{
  "num_key_value_heads": 3,
  "head_dim": 32,
  "intermediate_size": 384,
  "hidden_act": "gelu",
  "norm_place": "pre",
  "positions": "learned",
  "attn_scale": 0.177,
  "init": "normal",
  "optimizer": "soap_variant",
  "learning_rate": 0.00381,
  "lr_head": 0.00652,
  "doc_mask": false
}
Each number is 500 + 25 x the weight over its row's rms, rounded and kept within 0 to 999. Layers, rows and columns count from 0. Numbers have three digits each. The size before them is the row's rms in percent of the matrix's.

# k: layer 5 attention key, 96x96, rms 0.227, rows 92-95, columns 0-95
# q: layer 5 attention query, 96x96, rms 0.253, rows 93-95, columns 0-95
# v: layer 5 attention value, 96x96, rms 0.184, rows 64-95, columns 0-95
# o: layer 5 attention output (transposed), 96x96, rms 0.176, rows 64-95, columns 0-95
# up: layer 5 MLP up, 384x96, rms 0.179, rows 0-33, columns 0-95
# down: layer 5 MLP down (transposed), 384x96, rms 0.18, rows 0-32, columns 0-95
k92 093:485517494497479533539497490513485543473466504452516471490473522529500522522483484494504471547512514495528508468482484493471472474502447465468534490470519480490478532533507500547467541502474454498498526525538481495479548498474484514466483494509527479476488493533468534513504488465458528522
q93 073:479508473476489542484487465519476477495486470478509494522462480495496502494495529548476471517550536511511486498495498504454499502507467504492507518545523509476487480529488487515476507472524495518512507501517534478527517527482523430469537540511533542482549525493469466451511498527456516537
k93 078:486507494516490527508513485519487475481469483493479478515452455442516461454510472540502511478460477515490488480507478476423532511483503479513522466512530500481446492484481499482472518502495455502510492531477532455543530516514497491505497496501465538499525524509460494472514518503464488531
q94 083:543466515496490546533523488481496481535472507532493520503554512496471496498519496471501528512497513491485488521523507475510499486539483484496491513513448475551469475466506502472513496466477480516540483478484513486525478462543533468524491511525489560487490492446522520545493509450492464479
k94 084:512458531515523508504510524507499490554510549515525528523509560497456511498552483452532507515468512499532495521512531486496482462515491477519548523502481470504448503499523511461512473487517492550515497479505540511530473502491517483518503502476532488466458496430497487485494510502495482504
q95 075:501522451492494513503478469519542521534519541498490464497511535517560503511545477517470515525555500457534478532435487498495495485458510475488537491522503483491531527501499537477491517509442494478464497511478504498505471489459519479488492488489497498515536514469469490506487494536474499537
k95 076:551488494516480496466511499539492492517504530499514462497490493486539505499557479516494544499517505454529474494493473502453472502507519507468486519509500494562486524492499530548482478504481534491474477531494490540464464504481498479520514482537474526539522493439511478523513520559477513506
v64 085:452469445516542477477541516512472457509498501489475491494487523497501508517516469514490499479531528514488504437484463509504485523526524529489468473515505524486543459483491534494484493506491495503531473477495497522531498552493484492535493538552510455444500477522486485520464468491476487485
o64 086:459520578505537505493468516511498507507487448502540502488509513495506494476474503508484504550479482504505481524514498486521497499480515477501514501482496483501507511556529462517445501479456485499475515551490540493526466486482519475441487479536490527508482532480466500483529506538471527543
v65 082:509500496518500528468490475523488474467535480498471505487448492450478490482540477505485496482482498528516540507505533552531496522487514505507496442501468467486484472496487446511479523514517549531501538559532512502492518566478486520494505519488510488502485503522540527477505486487552490491
o65 091:484472507504524466518513509481489495536492547487507473478536534548495520535495497515537519515539501485489462520512521455465477433492479502498501555482528474483482479509509520497504459526487506526509476454474478476492478470508477446511486512509491456462540504473464510492471488525497499473
v66 087:497463492479500528509485499554503494514482521492506493482532499480524508473529538555479514479499540514510501520500507468512476500488521489535527528513488511479483486536463563510484465477465479500464483502491506494508515515521570511456498523526453500503534498499522494491538542447504486444
o66 091:517531517483537500552494541481498518498503520499521503503485529555465504544489495440513508521507538517487473511506510499551508508496511525517466483471497494486500520478550473509524519520517540510500516513485495546490498519464457546512509475517516517490522481509494514506433455545505546507
v67 089:470433542471506547463528475529513520506508479480479539522540514486431481519514483508480486509501500484507514533499518551489561507501524474482526503531494493483501490502536458468514508466470529517498504485515469530508484448499471464501477508525507485516474531488498497514502501493459506477
o67 091:530548459486512463495475517516459495492519515511470483458511487520562490487477512513495502510517489518469493538468519479504443523511504505504517457485515447536466516507491509526524505495508526502480529488474525454503465481532504543531484512485491511534505519512482524529496489564550484503
v68 098:466483506472522512524548534504540512487521500447510496473504503509470530497500544479497521510492549518502502517492484457519506488472484505494554479494467495485438454487507506482523450522486519474524474490494501481487478476476556472512536537524501505483501540520519463532511469470473477509
o68 097:526501471571458502478472510530466499501511516524490467515537490520512467534458476487522458487507482456474502490509476519492507533498558490489495480514507516492492563489497491559524534497504496491479534520509492536488477515475476523498499451470500488525479465467477518507477496541524522489
v69 095:508485493489499524509464488490511510529513569494529510530479502541484474529494522487490525466517504522504455512475462515480516485497549536475522556526507481488492496535483479484552538523478497502498445491510478508437515543512491496503460479489480504460505482524487518488555507498467515501
o69 092:477500475510473515475501515536455498482513507519568481501544500445492505480506480488484511532468525489515540479519538502522466501472502472532485478487536512530522502469518534531488460467532538506484521505479500474541480470483498544506549501499513543457509524497511511502475496464525498529
v70 095:457547517469507470482500442471487480523538490503515508506506491502482507502519511493497499540483530489504516472481526521475462499496509534524500499470453519486518486496526498531493490500502462547505534499486493517518544520453575484549456538478532534517526453521485514505489491524511483496
o70 091:512460499503470490522515504527515440512503503508493514473521479518490511556561468531504484459480477541481490501512493460501512510486536506474492494480507467570528511527480507458510523469463525496509491524493462501462466491496540515446470493550475518471495484489535501506513504481486488497
v71 081:481490517514509516471568506487540509470527507444491526496461510471470499494505483493481475504462497520468496492537467503493502493480453537475493527492496491482497550496468496510520503515456480473470489509493517468483468428528497515538507515483497486538545531484475520527471483522488515544
o71 084:510443481463478495512454482533457504491475519528501474503512482537503476459459493496512488515538512510495473502458555515452489545551516477509510485499497517492497526483493460487491498460568484537512498474490512521496465479478501497509526486491507505478447517483474503467515508474481483466
v72 098:486456457522502449511559466449539478510491507527503506480514497506510455496486515486496509497517478482514475499477505543494519506470516480509551529488535569472515496481528481529473448516527526476522523513495479484519485509489513559503490500493484503530510530499511534524504518550477499494
o72 099:520529497483467538483489492498462535509482447477497460507484525511461513500458491516503471509473497505475499490488521471491471468531482499500488454505465458508490492535485511463526564518504457510522459496496497525455539499513506455498460507513530520494484478544449474503476506479532501517
v73 081:486472512476499539452516491475490545477471502511505490488524552507487549534521452513515488498503501565465495479455532516503499489534513528493521519502502507523482520530525446472503482493530513518534541537491521537497467520451531517517496508486527472506469499482516534502489505542517502484
o73 077:512486499516499483496491449576533508531549490497478524487540493500518484465517506510500512506508507517544487547520474519515518488501544510543522497496505502530495484464471535473499550519468538517496458501475520476494477490507469494519486542504471545491516511472492489475515538532517458459
v74 101:508511485502487466515507540489533514460467579478512519484440480513491514502488464464460487529502550528552516506542481483484503490535508447507482486489464480517484502514516511535451480515501461489514488505521497500496439518528507482490495482513492512527491512503547523496510504516520482526
o74 092:500487515497501514455508473506456500491520494563486503521518502486506501530465489531469532460503484429490496476496522492487501493479509520504522538556492500451523510474499497475514496488539519507500479516482502483495552522461519506539523477520480475492563482471472438469515506496507521525
v75 096:500488543488528521507474526532523507492437493501499479500465502526519523490505508511509559499512522473484492447536561545504491521500482517515520454529472489501483482504478500529436464486488501525482486481527490483489513483488545523463521502512539451491488508508548501499521492498476492453
o75 087:491503474466504489504474489451459481536511514474490489481502462521496474526506487469499466507485478513494495543510473476554514511450523497502442515521510476465523516515492523508527532520498526531457536486477505539478477458464490449517469499464495488512537492476481473536506525497546514501
v76 099:493500482528492535527527524473508517523545500463525508463495540571501507461475470501522487491549515469524526481503534536531502499516471484548455534491465476510491474483491489524488512489515483451478494540462496493513505514536472444502501507487459526515510522505507490498528519499465512488
o76 096:520521502516499508472492497541493518517465536535467487539485525469511491449521499525506527500513457511524462587504512485498512539505526494465530485501528527482490526515484522475481532518476530521503481501542499525511527530458526533493507496522529475493516504486506536540490479478503523554
v77 099:525499491490519481519503454478545467492517518477461512505503487506510506479473484511501465502491487529502524507490484523509524465458502532501540469525525454474504491533493477426529506493524502501520459505485512527504527460490461467471473490514537519509449511498497551470542504545536514489
o77 099:478515499523465545480491521560505478483494502465515489511490536458512494529521507495482508477498511461486462465518531468494441520538479503491500509516516540487483476490509481525497481519513487510470530498503489433497456471494531504541496508482481484526564489498497482501449472456478474502
v78 094:543522484491479515535518486484473477500536526554458493488519511499527473451467522502511509488490501506491481439529514459535522488504533559513515482489501508546496451508493478506527527529447502517500495518467498477498487520514506498517534479492504529475534512448507509513478461500536489535
o78 097:480514497518488492532501466517520516501517481528552521459491495533452510566514509528470474554492490510513528509467494498499511457530500467482529527472521524455455509504510489492495530477497496486510509514522456519493516503486515516505477524512492467484470517557494515508518481488443559477
v79 103:487474494495486477489471515523545542510509557498545481458481517498529500513491476494509469494529557478522479523476455478480482514481494477506507519518487507475471518521475467503480476526501484531514460488523456474481459509583509495518453516476510465499491485505504464471478513525496522508
o79 094:508504513547498506513504466497456440515496501563494490496516488516469511466512517466485515479465494512531513459545525476478484476479526500520549465526515476502506498501507504503485505521542532497462514506489548514531505500496434520482520457533483510547524505500490519520517542503521475468
v80 096:505499486456501496484517459450505467498498478469471499491485438522452465542496506496466516516505521494517498545549519486505489530532511507454534516480495527471460501494487475501455538492508538477506513531504519530540514505483443493508471456492498548525520504504506503512497490496463471511
o80 095:495539517513479469519470501520457532475508524511497495542528541513519512503490481507493529475545537482502536449463530500491481497462491475507469519521504487527555503486510532473505484507503475477525449479507480481458453497510544524483525556531501471506470485480499484507488486496538513534
v81 076:513509490498469560499504505516480478513520539520526516468479478477477545491456527511518498429513480493531496485504509495505479524527552486514467493480505510478507473479497478584500559529499500486539492469466483480490497502524482464475483513503489462503523481508523503505510480549515504468
o81 075:500511567497474474508477493455528522532479470541520482521532517501515504524489518494504489539472500542516509535520500501514483430503452487488512519550507488486481527492513473471494449509485533507514518489520497485500513544481487522488463516524525507459526539508480552500489505461487494540
v82 100:495537510504466513485497436484495485502487509533527475516488543554540483495511514567508493453501541491483490449474512517544502483513492477486479451488488466487490540518486531467530508477506491499494485490507544471486503521517510477504470457485477507480509511512540458526512545491489514473
o82 094:476476488481491512518488504492496549533518514484475540487483510436475537553482520457499503507499485501554482570506479482491473503485506490485465503485488515502503458476495480508487521480514515514521496519533470501558490523537483501460508509531523462517505463490453536461478501490500473526
v83 109:516516515484462522500517507536488474487500526496450468501538521488499472491465452497527555503502516499489485492507461522503535487487474497508502529529482533473524548552519477540486480548511452543511496456472527515501512502540522495507537477478482484503444505482500512512502541513533486508
o83 102:453472471495541493475462492469516534485528504501514503539465462515529506466503483541511470548493486534533540516523513502479470488527510526477496464492506510506517452496457490488499503506525543453463507511519545510472502492480511506499480515543482482495541496568487486487516507490477521474
v84 084:503499516527535464500490474500513507557508511512468519432517496486448508442504521467518542522489473516484545513508499490495502512529511548488517481491481517487527486531477475509485495521501520482545496479490490500520480444475488508504454515512518530487469494482476425493459497521504520482
o84 084:509520468479471517524523510536481484494511463503504477520528499509532538498485477538462472451523484524501473467463438485449508483479488513495491538523518484530473539496517493542473520502486472485487478512491529495482499489485474512505482480530491479468535486535461557537493500472451496507
v85 092:480527501501493521475488448473512461544491475493534490505492493523504500503499484551487434535505511538532536523470550473529498485480500539458531476503498462493536505523520474509469489470504512524538514492471465538483471504482500505479512491481508474505560491498487477502475504521464455496
o85 087:499468533469522498520496520563498511493528552502523526501518544491535469533509531451495507451504465511503493480533476503498480523480512518530512521488502475515482489484488528482536540521533466505478494481510482446530528534485519495500477514522523526506446521529532536508481543486532503490
v86 101:491528518486512501531519491533472492477550483468490521550511492474512472467489552509492500484456468522508529477496492491482486491541469471565481480498529525461494524492486473494477512510534552495491507482541486512485511523472452500518511497510517450473491526554542490507502494479506490538
o86 096:517512514508447514506484520472499541519493488503479506493519498503494517538516501496542500499533537535490486505533477508488570504482577516445515513516518492514516491535518506490506462485520459522500502484514546438536501488554516498455504506483484507498519502479504477498463496539501545499
v87 091:482464461472495501511465501429475519527490520474514471499561480478529511480480491480492445487514515488524497489532540487500506533500494532455508530527508500453506508507509505513490497478536485501503476500473504503480496499460537438503513515496490498518493527479479553522532549480521526465
o87 088:523553521520526542518485496540495538512504529483498473470505489522460494482539507506541555488462475514493470495518525558550488538513502519506476488543520523519513520460491516465485542532459501503479511501486451476468516514502498501474530471476477483518515505537517459504494514486495503507
v88 092:493523561510512483523513523555493479514489515477502485484504490493488556529525469542495465515489501482487498525473498487479544529536506494504503488539540499531522538511549502480514517506452526478539465502458491529499514491523451492456485493498468497459494511472486492479530513499467550511
o88 082:490490460484530485471469496481535502503527506513494524515493508467523463484443541492481524479504479503515474450509491523519470523529505510502482540506510479510502480468491515494457472484478456504476519538505541530530497498468520544514487464451536512494508508493465476551486488526542492445
v89 082:503489494511553467498483485480505477485471517510496463511542489522523524462496529464502496459468534477520498510454523520501498498471496483478504552522504500493502458477499482510470566514498471515525473503489540532486484469486506488485499511503486488455503516528556462473462548481463546505
o89 090:492487527519458519499531498520499585525482505482524519510482473481491489503495508509491523488499505482513508490520526506528514528548525548536452502507505493502476510515487589496512458525521504491441514494509478512499479501531483496466489496500487477527514495500452501546513445495481483533
v90 092:505494525501504488538507525469506511465530516470494548515525490476486493485484534494525493507508500492467504486538533500459456519503479476478480476510525508473519478528506517476474505498484499515522492474462501504481413491492567504483520482485512600473511480480486530513498492482491506482
o90 090:513502506556500465486530502478480478509482458463501451461510503498517479524508524497506469483495513529545517509455543512513491530511494489471489535534515482547499538506504504505504545493517463515456499538488483479529574487446490524495522485482498473505503488536502486461536490496481505518
v91 086:482451500540473438523497511517492523523516464488507523502518538500465487515473532510519508485450516548537496509485486480525492492492465528477495502486486464498491521506484471503466494452462508478522488518451444535536492511526493536473545494526502459518480479484471477498532507510490520477
o91 082:519506489520505533481468512516492481473488521476509516459506440536512506466491491495488510480544483485459504501515494512468500550479492477493504474519522488488488461512501523478515538488525462493507511500510546511555530501443472516527446528547538521480480489501544500504458479474470492529
v92 091:470529438508534504509496485518506494451505485476487445496510498530526454498483486530488512541510477545479473502479529501511519499512537487524488534511542499471480499496521493476526487513532498496491540507481517454474496520541511533481492536505472495545494471447459507521536498474509453505
o92 088:528459511485513502485511465497504522514513521511530536497481515480484514473536462469576499519517484463512498457520476508531473509490489527494545482458505561532508511548559487492512529515484502516514449499507506526529524479469501520491520470495509482511507520540507499482488488523555503494
v93 097:463498495478508522474508508479505522524483503523529508494493459485484507471499469478532502452504469516493511482523550515525544484502513554494464495491521467497503502513482498452494515496517529450549474491543479526489505446509488514489573510518514480521481484467480532509493481468476505442
o93 093:462527522488490495541506470524469533501479493480480452538503525544526509494489520500497529508498490481507466527479452513535457508494488466489516502503535542494507522470463515509515506518483479564512527516466495496527488493489459497527462497474510523498478544535547497499507556513487487550
v94 098:505459508500511478522475483547454506518482532516453441474527498509505475508464508480481516500478474480533500481491489532532521485492496477506519498468479451450505521534496490486511531486462548491519544495482530451524494471482540469515539502514520489479492489491452527517500498499515535467
o94 096:516529503511492516504495490484507471531523491516517512500481522484529502473555489541496492473539484527443517537515507508502487556468511521510487476517498500495507436465519476531538469479498463510501484498500457564472485490474463544485471501500441483492513522532484473509509496490477462493
v95 093:514520491499475501458506531474523520480501469486513528515482502475535524508475517533500482508510528480506525510534501519497460464543545512494533485498468462530507518492455501548512520533450469483529523521514501495500520479505509504458524530461511471506487518550520496491507515476492475413
o95 096:471495510505516510520510497507505486506535564526507471491550493515512440534519502538566489482497466495507443535499479502487531473501503483517504529540470522515496490479544535486493473508527505504504495451473516503502517477493517541521489482518477550488513473474495520536472489530500486550
up0 110:507524479499480479485523457568510510531502523480527504515551542494545496502524443501486492514511495497456524542474467479515506482491533479485504480482506501524513499476474515517519512510517456550483523495494522504432497522488492484490485432509542456484491498498488506462516499524501497468
down0 112:470493543554493508499509532527503466478506508484498521510490521479485506522478509506477535494512541524477481466553481496438515481488475485524521478508485498542519503482507473516554517496479506533447483494534502494534539474471472487520482538516519442462480493535488502529466517502489471516
up1 104:530497542528480479503474506511493466467490461482536496460522526499524509480507481463518547512488545519535543483489517462532470499489469519480495540520535544483542510489512491521526521486469499522490537453514508512471457547491477521540510498501483505501478522495495485496482510545458467482
down1 098:542522476470506544536470550505502526471530470507503530479502489540516464509502477466512558473511475496521508529458516493497483511533516490450470492501462538466498454512479496500517529464476481518491517519514558523472509524502509525489514510477502510486489500562499471517465515494477518510
up2 093:506567489506538479491486516481478504457519507524487448488487488543529487485490489500521523474480473519486499460490534535505495513489487503511460517461490463513487463472511459490491498460540521455471536524501555442500519481511517524496508493506503532518491468463506506514465520543496530493
down2 070:520506536549494548490493501532510486460485513531492486482542517488520475498498519493449531522507541533465509536541480518532491506520515501484465497514525498501503481474476508532539560476463496497484458484514484522546495464522531521539502483488507480527544480521521487503515470485469481466
up3 083:479509474485489469508513499473496453502531510504488518522479517499470485502477518513461495551500443488477525490512494531492499460462559516472511496487504493470479535456528447485540555531526532477526532489463538501497466520468521525513490511497486500468502473513509489476514520528524458491
down3 093:483480485506507466491536488459542497507514491466531488516490505519487526505526475506520439478505529515520513510466500527527496535497482474475436514527470511515480533456521490465476514551495501511483481520504464522518528536506532498452485542511497483536498514493455489441518503498540484505
up4 098:454526497482454510526458518485509455500523516473482526512517557510537522504501505475520502517515525491542463500481491505506481545526498514474471497544475454491514504505485466506507479474500532506427494525483530506478486539483527533477509528494452507469486519500490529488485496455467522483
down4 086:535518495487515497508542546471489484519513526571484531473502537483475484541489522517490506537531487475503516486511526490512531469508493525479511472505465533486505520558525518463513514541479479475506478470527467519525541538504476463503502504467497506506541511518518534532538515512524529515
up5 129:519484482489502507474517560489504443479504480480536452493517537515528476549522500504471505543562508513448513528510512515492528520488499453518483521490535468511526511497492463527500490507516512477496498479492467502488472486504514452502523510493505495514470476448491459443537525496519498502
down5 147:542479482492502551549517556456520477502509518482501538490510460458557486518533496549476493500505503513521480528490548523523526535491507489535427497509475499513449475493501503537545491501481492509489505495507438490498506496489496500517515499457513508507482510478515465489521501506499492519
up6 092:519491458508501503500488536499540519517523500474556469479468479485475516450441498510492526467520486523519479476478545504526501525432508487473519498500511501494485534507467502496500465518507489513493522478501528483509488503477431460502492494490551493474524534487467471489530535495510531528
down6 109:476515480508517472506494490496514500496472434480491487492456519461480485501509442481485492467498466502474492486487465473493481463490439478493475486456460522471486509529504462486477492490467470492475490467504461475466481484504480480472480483470485464454468493496464509485474466493457534494
up7 106:501516500480525519495490533493481494521519498522533531513483492506493508494453500483461504471500482473463537496524452521518513483416554524496508525554496487488506496534502510526513486487505496502495525501494536542517498491440508511451516456531537500485523478459502506519485479520461510545
down7 120:516481521536476474504506459531504516517464481467481487514489510510519500481518525488517473509502517510548480498444533483523475532553496480496492501453480529544509508494534488466492496540487489499499444502511466502501475507528486495558479567447500493502461485534520524484488497474521484477
up8 100:517510494499536548494548475476467487463523512498515517496520477520517511463510458491508460517513465498437475574513519538503496527490493479523486502469523496521488490504476494518518483460455535494481515533483479487487495452550495497539506510519503444486493489476482506466533506525517491493
down8 095:465489494517464448519504546465512503503453486486498473505477538557517518480529485503522465504560493476503524517511502500509479492515480517495540477507490499496467504507511471443507467543459493497502549485539502478522479537534475487469508457469515498533506480481461490486489512510516498462
up9 083:484476500510506476476512535497489554481535501524502543502492504558480496501527490477462491464485454502479503486467524510493483529491479512502525515480439486485506500487491564528504454508461510476440494488488522507474492536496511507470477494543530483522475510476476530524448500486498503455
down9 089:470488476502491489501517520488471540498455487503497488492499450499480489454490542498491503505519516511493520489442524515523530510506477500435468536507554538509489509523473503497509500500473493479557503481447480500519451500511545487480507513479511488491525462497479458509540500438498506471
up10 096:511504465501528491444508511492487525497460558501502523496554481486511446514517472512527468505487541512478481478509474489526453521538506445515516500514528507516498521495506449496516473525506489445490456504531465480549513497542479522527505480537525499506475533498489485513520490527494504488
down10 092:517519513516503443505502497467481510517476532505516463486511517494482508511510507528520526520477492476499535464511509488476515475509485564450497449472504505538531475508459509473431477499471496519487534514562467491495530511497512480476532497534496473471511512516488501452531483517495538528
up11 088:475488516530498517484525514530503516490502500473524512481470473479448550535482502486451516520533494437518483515524485553483505548506518518499486471494478525509522519489503477562469498499517536468512530521529482503527550528504447508520512527474504469523493474520501507486486483537502487532
down11 067:538511505463502551497483511524508490528485497519508519489538511503524457451498518498499524526517514553466524505489489510541504482526501484540487499485536496526464516500460506518553525536530482507504466491506535522522497517494534517522507456522499455512490484532487503539534481550441521481
up12 096:531512526557522485522478476498507491536490531480484499464499534526494490478502546489482514488498467476487490496487493515439497507448511525507544550456453526520495549482494549502522522486505458521474505507500525515514514508468468490467474492506501473477453494492503487440495502482487465494
down12 098:504528526518504479505509465499510518509450491497473512508479514462514527490515524495471472538505513473499530508486530465487538446505559487499458506472451546478470503476500459495540506527501508505508476486514529496485549477505498505535530515512541508532544467490524460523475492512533509460
up13 099:510477495505503481556521565525506489493512548524506475486485505493472433484497486471488537524492484508461491529561441486507494495509447494510523485489509468519476478475494534465533472475513476495500486476492487505496486500489449520444487468484500507551492533509490497490502513523517483518
down13 101:506500505502474470536465518493504547496530519483459513499505514503480497468472532466505513541533514519436504504519477496481466516534457517493516505465512515513501486453498463473521544473471485531534524521535517488497459504499467509550494464514492526478528535540518527516512474518468496527
up14 088:520519515502456470544458531500467526512516525501519469433518479515489536479481451452525472496485509462483523473469512508487501513536544484542462492484501483495545507515552484512502541479496499459544496468484516530480475504523494468485522489485477498487472495483513501495467494500522511479
down14 082:510464522455492511484536416548516488447474470498492518472478518481549449523490509513515457520498535523488472532515486521520498492519517469486482508509505501539469516477472492503495496518505505541491463539550477487481493475489501523511481503483519519502505501477481478474497440512501488475
up15 089:512489498555502493490512498487454479500500504516505523494470525542501504469485492487478532539509495474437498456505521533481510513537506521517521466512477527526569477479501530515511515492486480483509538490491529518502517498462497523534512542467536498508498440475463510506442463514474511515
down15 085:470503538460524500506465524443456484481514517475505507467500524499487471487522482487480517524488527476508526472548442513485486516493497498516470486474512511490516448484527523552502542545549500487490503494521542520512525465520534495503538473526476472527486478493518492486500475503489536534
up16 110:514490559552509483472476522515498481527507573495483513507488541521546439514517493475547462506509456499508494495501472497526468505515486506509497482474493523488479495445457487473492535509528509525491488511497497486498492480472498501491484528452526489523504509490487511557501549537482515481
down16 109:491509511525487487527513496523493508519522482501498508489547488496526508497513494467543498469526486521445514505500499470552473519459543489494489506497517553501506494492508464527547493521515478538479516506457483489511469500541444482493455481467529478538518485552508559493492476471503528527
up17 097:493513504467528495523450510514536509542510447496521450555480492543487514551513492498495532513458504529487517499478472503490513506464562490473488517500503485488529500488471490530505474475476537494514506495513491500507525487516549508492449474499488483487506486471551507461520547490473483460
down17 087:512480519536491517515519502521506558499498495507468476503524510479482426455498480504452479481501514477508516455489535509513517515454514460508492495525518552524501480510500507492521486543552488476442496511512521513546499496490512542521482448483524524511516493488535516532520500502491501545
up18 092:427506543514491486498492504516462480485536515518514497490454522527509506483453507464468554504473505503530493480529488508511478468503529504495533492524511495522507490476460492505514527494463460496506516483469506557504481479524502478479536491470512550522531505482537493503472567466484510495
down18 095:471523455484486520518467485544499504475541479513459523469500492518525514467471481516547496514527489508454466500479525558523489492539526492493490534451495521516489480501513490467530511488463492534491460525506538517498461458506502461496507534480461503494531539539500486491477522487493527493
up19 097:528488482524511491457496523530481504478472485500506509478471485515516485448518547489501491513490511522521510484488506479496503517539451459516504498513529508517531465488473523485515521545528476490457504490483556435503479460481560534548512496477494507507473508500538527497471534505523465526
down19 094:498509537468512536458543481484488481497514485509483487518477517491467523536462498506466488527507488490470532500536477506537533511525538535471500489524487549529489555485541501541526502483498474540480479540471476541506514468488479516468524461511493509479517486516494508484523483550458493510
up20 131:509498495508548499497521485494507522478485489521561491500502454464470530485499477570501520494516521463504454449501494478488519475502502495495542487521507483518478499507518514507508559508501522493468480521493533520556535459494525484503533470541539515513507459508507493537508480523491522453
down20 128:526531469487529500514504474512461500482506493494507514498472507487488491488473461474550539518471504525508517465514452499467512506512521490530516472439506537508513506489476484507494491552534508487521492476493524525477487538538442464505517473476508487508485493575527535502505477509549476475
up21 128:548505503529438531538507500546485516514464525493507498487503500535487494480502507499474498477538507456552474478526492511493463479538479472551533476506517459531487502484455513468481553525490461523481479511483513462504479532496484517524498478505501496471538533494494496526491499458498485468
down21 128:490499526548478546488490489489496503509509504492465491527490463532500497490479495461489525484500494492470455467492527510505481503543536502480527514472489473569558509536530494471566510513462455511488515550474505485501482455524476515510491508520485496501520508506532494546474501483457506509
up22 100:492521530485437489487486489514507461509489497462586509477518500512509480492480509510504483482557511509493517470516514493454509448491537507502505544540489484505482488469457484465501554521522504482463476472506526503493483482469509484460533495523522517502542509507504499473470461502534489504
down22 096:478493512518495477513482496485499488478547547475475480542505520508486489523507501515512482499437478496546479489510534489488483548454470504499484443508528511490555492487525489520525462490502499570509479518494536448512521525480494498505471505494501515514512471527500506473515505541469516558
up23 100:446495497485525469501493521507540539495539457478506502567518515494511496481546528517538523495503520502476463526498501495504543531468455514491500531514493470493500521476509479510535509479499509534471517480464477497520471461491509500535510498508493518475480550445499522452496473524507524540
down23 099:523501469471520526509491495492517512499503512498467553447464472510487522478501543529516480491535504519520513526490476507516462543569500476501503480492506464539495474535496488505495523496511472509499493543532495461502487501504495487499491503438517449494527485537495517553480510479536529448
up24 111:507478528529544511465532504490451457509521498531490482482481533508461455505523523545501518488514468477493498533525510534518499506469463504531497525530500478494492525556476489521482511451530511476522474513516466520520471447472519493485471478505497482483484471456466517525503508474526477469
down24 097:475524485458495473513470494540515506491513498504524519535523479504531537534476478431509507534467529504542478450514469478460485477510506523501488484477555514489531461445515514504491473497471504496481515508490536489495536515478488526515478518488523496488512507487527495487494520559464483546
up25 107:471464491502499496521480501479525511526504492463517538525524487511504487497502526500507506500504499490498464536489506492484489500500520515495528471512509461464489487479536535456476528476447531490515544523441564538518486549488508503517493453472444531525482481483512509464484440516515495491
down25 104:470515457550473526517503536519519523488527472492503508493506540460509517516486512514501481473530527508497510517502495477486472538485481460502431567463478464523500518482466477461474509475512477461506470543506476468496527472472500544553487517494492481479483512470513495505483513494489520505
up26 089:453515492542480477471508523497536510509530534464553532477496516490516496520516480487527469522509528526513499455485518462477535498508510523511486534451520503496453516500520507502525489559506512495513505524497455492485460557508495526504505511547443493518521502534454517498492490493465515507
down26 094:536513532483490485498476447507492518508433514512488463507464505522485517473530500556516489521508494509488528494530479525529506512478543473479479468546521485473537526492475500547454490462523524487516521520551489471506495477540492516521520489465492492531537499510540461483503520501491507521
up27 097:502537517469576546473513507504501525476520481480505498490492465455504530491532499482500517499501483535537506530500476522503472519505531501515483514518515494482510516469454433449517464538525479494547496460514509469470531498479491546520521480510482551521496525473492490493475501511494491487
down27 080:478492507534499493518535493507452500497494506507475481502519478469490465517448501518494496500542530477501502462513515514493546446490456506510503471482517505491517507549489509505503479517486435473465503514483513498491506525512522469470519469505546534479517530510491550561536489487539552493
up28 100:465463508555518508488474488468511510538476519502515457514494518512513463485482479506524497513533503481546527455477521546517504453514495516519527464468473507547456497530478509494515488534478529499475526476498538511547477524492481516469526486485504489511512523468486454458477521473484527500
down28 105:497500499478482465521483466498521538543482491504478521520478483500458545483500535524543512464461497456504482545468513515494528482528503540452486514541504464408518471485526498521505489478536505515511479480490493475463482469496540498511509523492481495519500486538505508493521493508527490511
up29 114:483463450475495486524521473477494510507495510509526470528468487456491487473477525519528551500524470473543512479523482502537478497546493524526532507461493485525475535525520517515515478459534474484543526499492487495474519469461470559493515473495521500516470479497509452486486520528470513515
down29 126:485472506496543485467513473500504527499480471481472488541520510498478537455515498521485458558503522488497459497510551522554508523432517450483517518491493501532497531493475479484495510530513514563485472513497471511508477503497462491533495507464489513504461535471482516500489516513492537516
up30 095:528535502547493469509499482513512525560510517485507548550539473511503499519505458486491517521519502471506460478493446475497525471457492493509503532467501464522533501523510504495504510490476517471499541462486533520471485499462488499467474485511461481483510518499471534498465467503490447460
down30 089:467500506504543526463532488513505504474437463523503488449499512448485501468506484502508473546527513520493502525481501521525504485495491507505525472517451506485521521546478507494489507543527452483514510511512491485577468463473477484495487514504505515530472514550486521517497516479519489457
up31 134:504489485491496488487513502530497443469503486449489484522500538512532477526512504490429511506533498481472516497490526467523509521480496499505503524484521486505544505491514480508530484464493470522502509511494503496484420493490530469517534512481537528485464516467541518470515461563451492506
down31 156:514502489489495474534501512500513498499454481488495515495481541528505513498530504486464533497533503488465521479466511498537495542520495501468507541451525498514466511474492511482509536484475425504506539518486476482468473478497562493454550500472496547464463527500515504479524478510468515513
up32 104:422475524497491475501486524524502492477503505479485522531493525515496527509564502492509543491470503472544498482516519453523513489493527544526519503516502503522428518509523472536529481504517459525483488507475511450478481507506532509505480456513503495529505507504543527490488471477531535512
down32 106:548478477456511530530508466473475498520446537505499484474494499496542538499482485518515472503551474494504520492492446556527486482521490447504480529502519490485513484510488509521512542559513539505473532460504495538541552499484482513484525495499534517481478506515504501514511515496497470507
up33 091:501489504485478468511455491531505519516549494482503485468524502503515483503518502495507438543499534526522511514506490439487476493524491457528495529487514500490510461548514493534480505478522534496470514506489523502527490502496531496450468505528547551485495542451511526506548517498489450518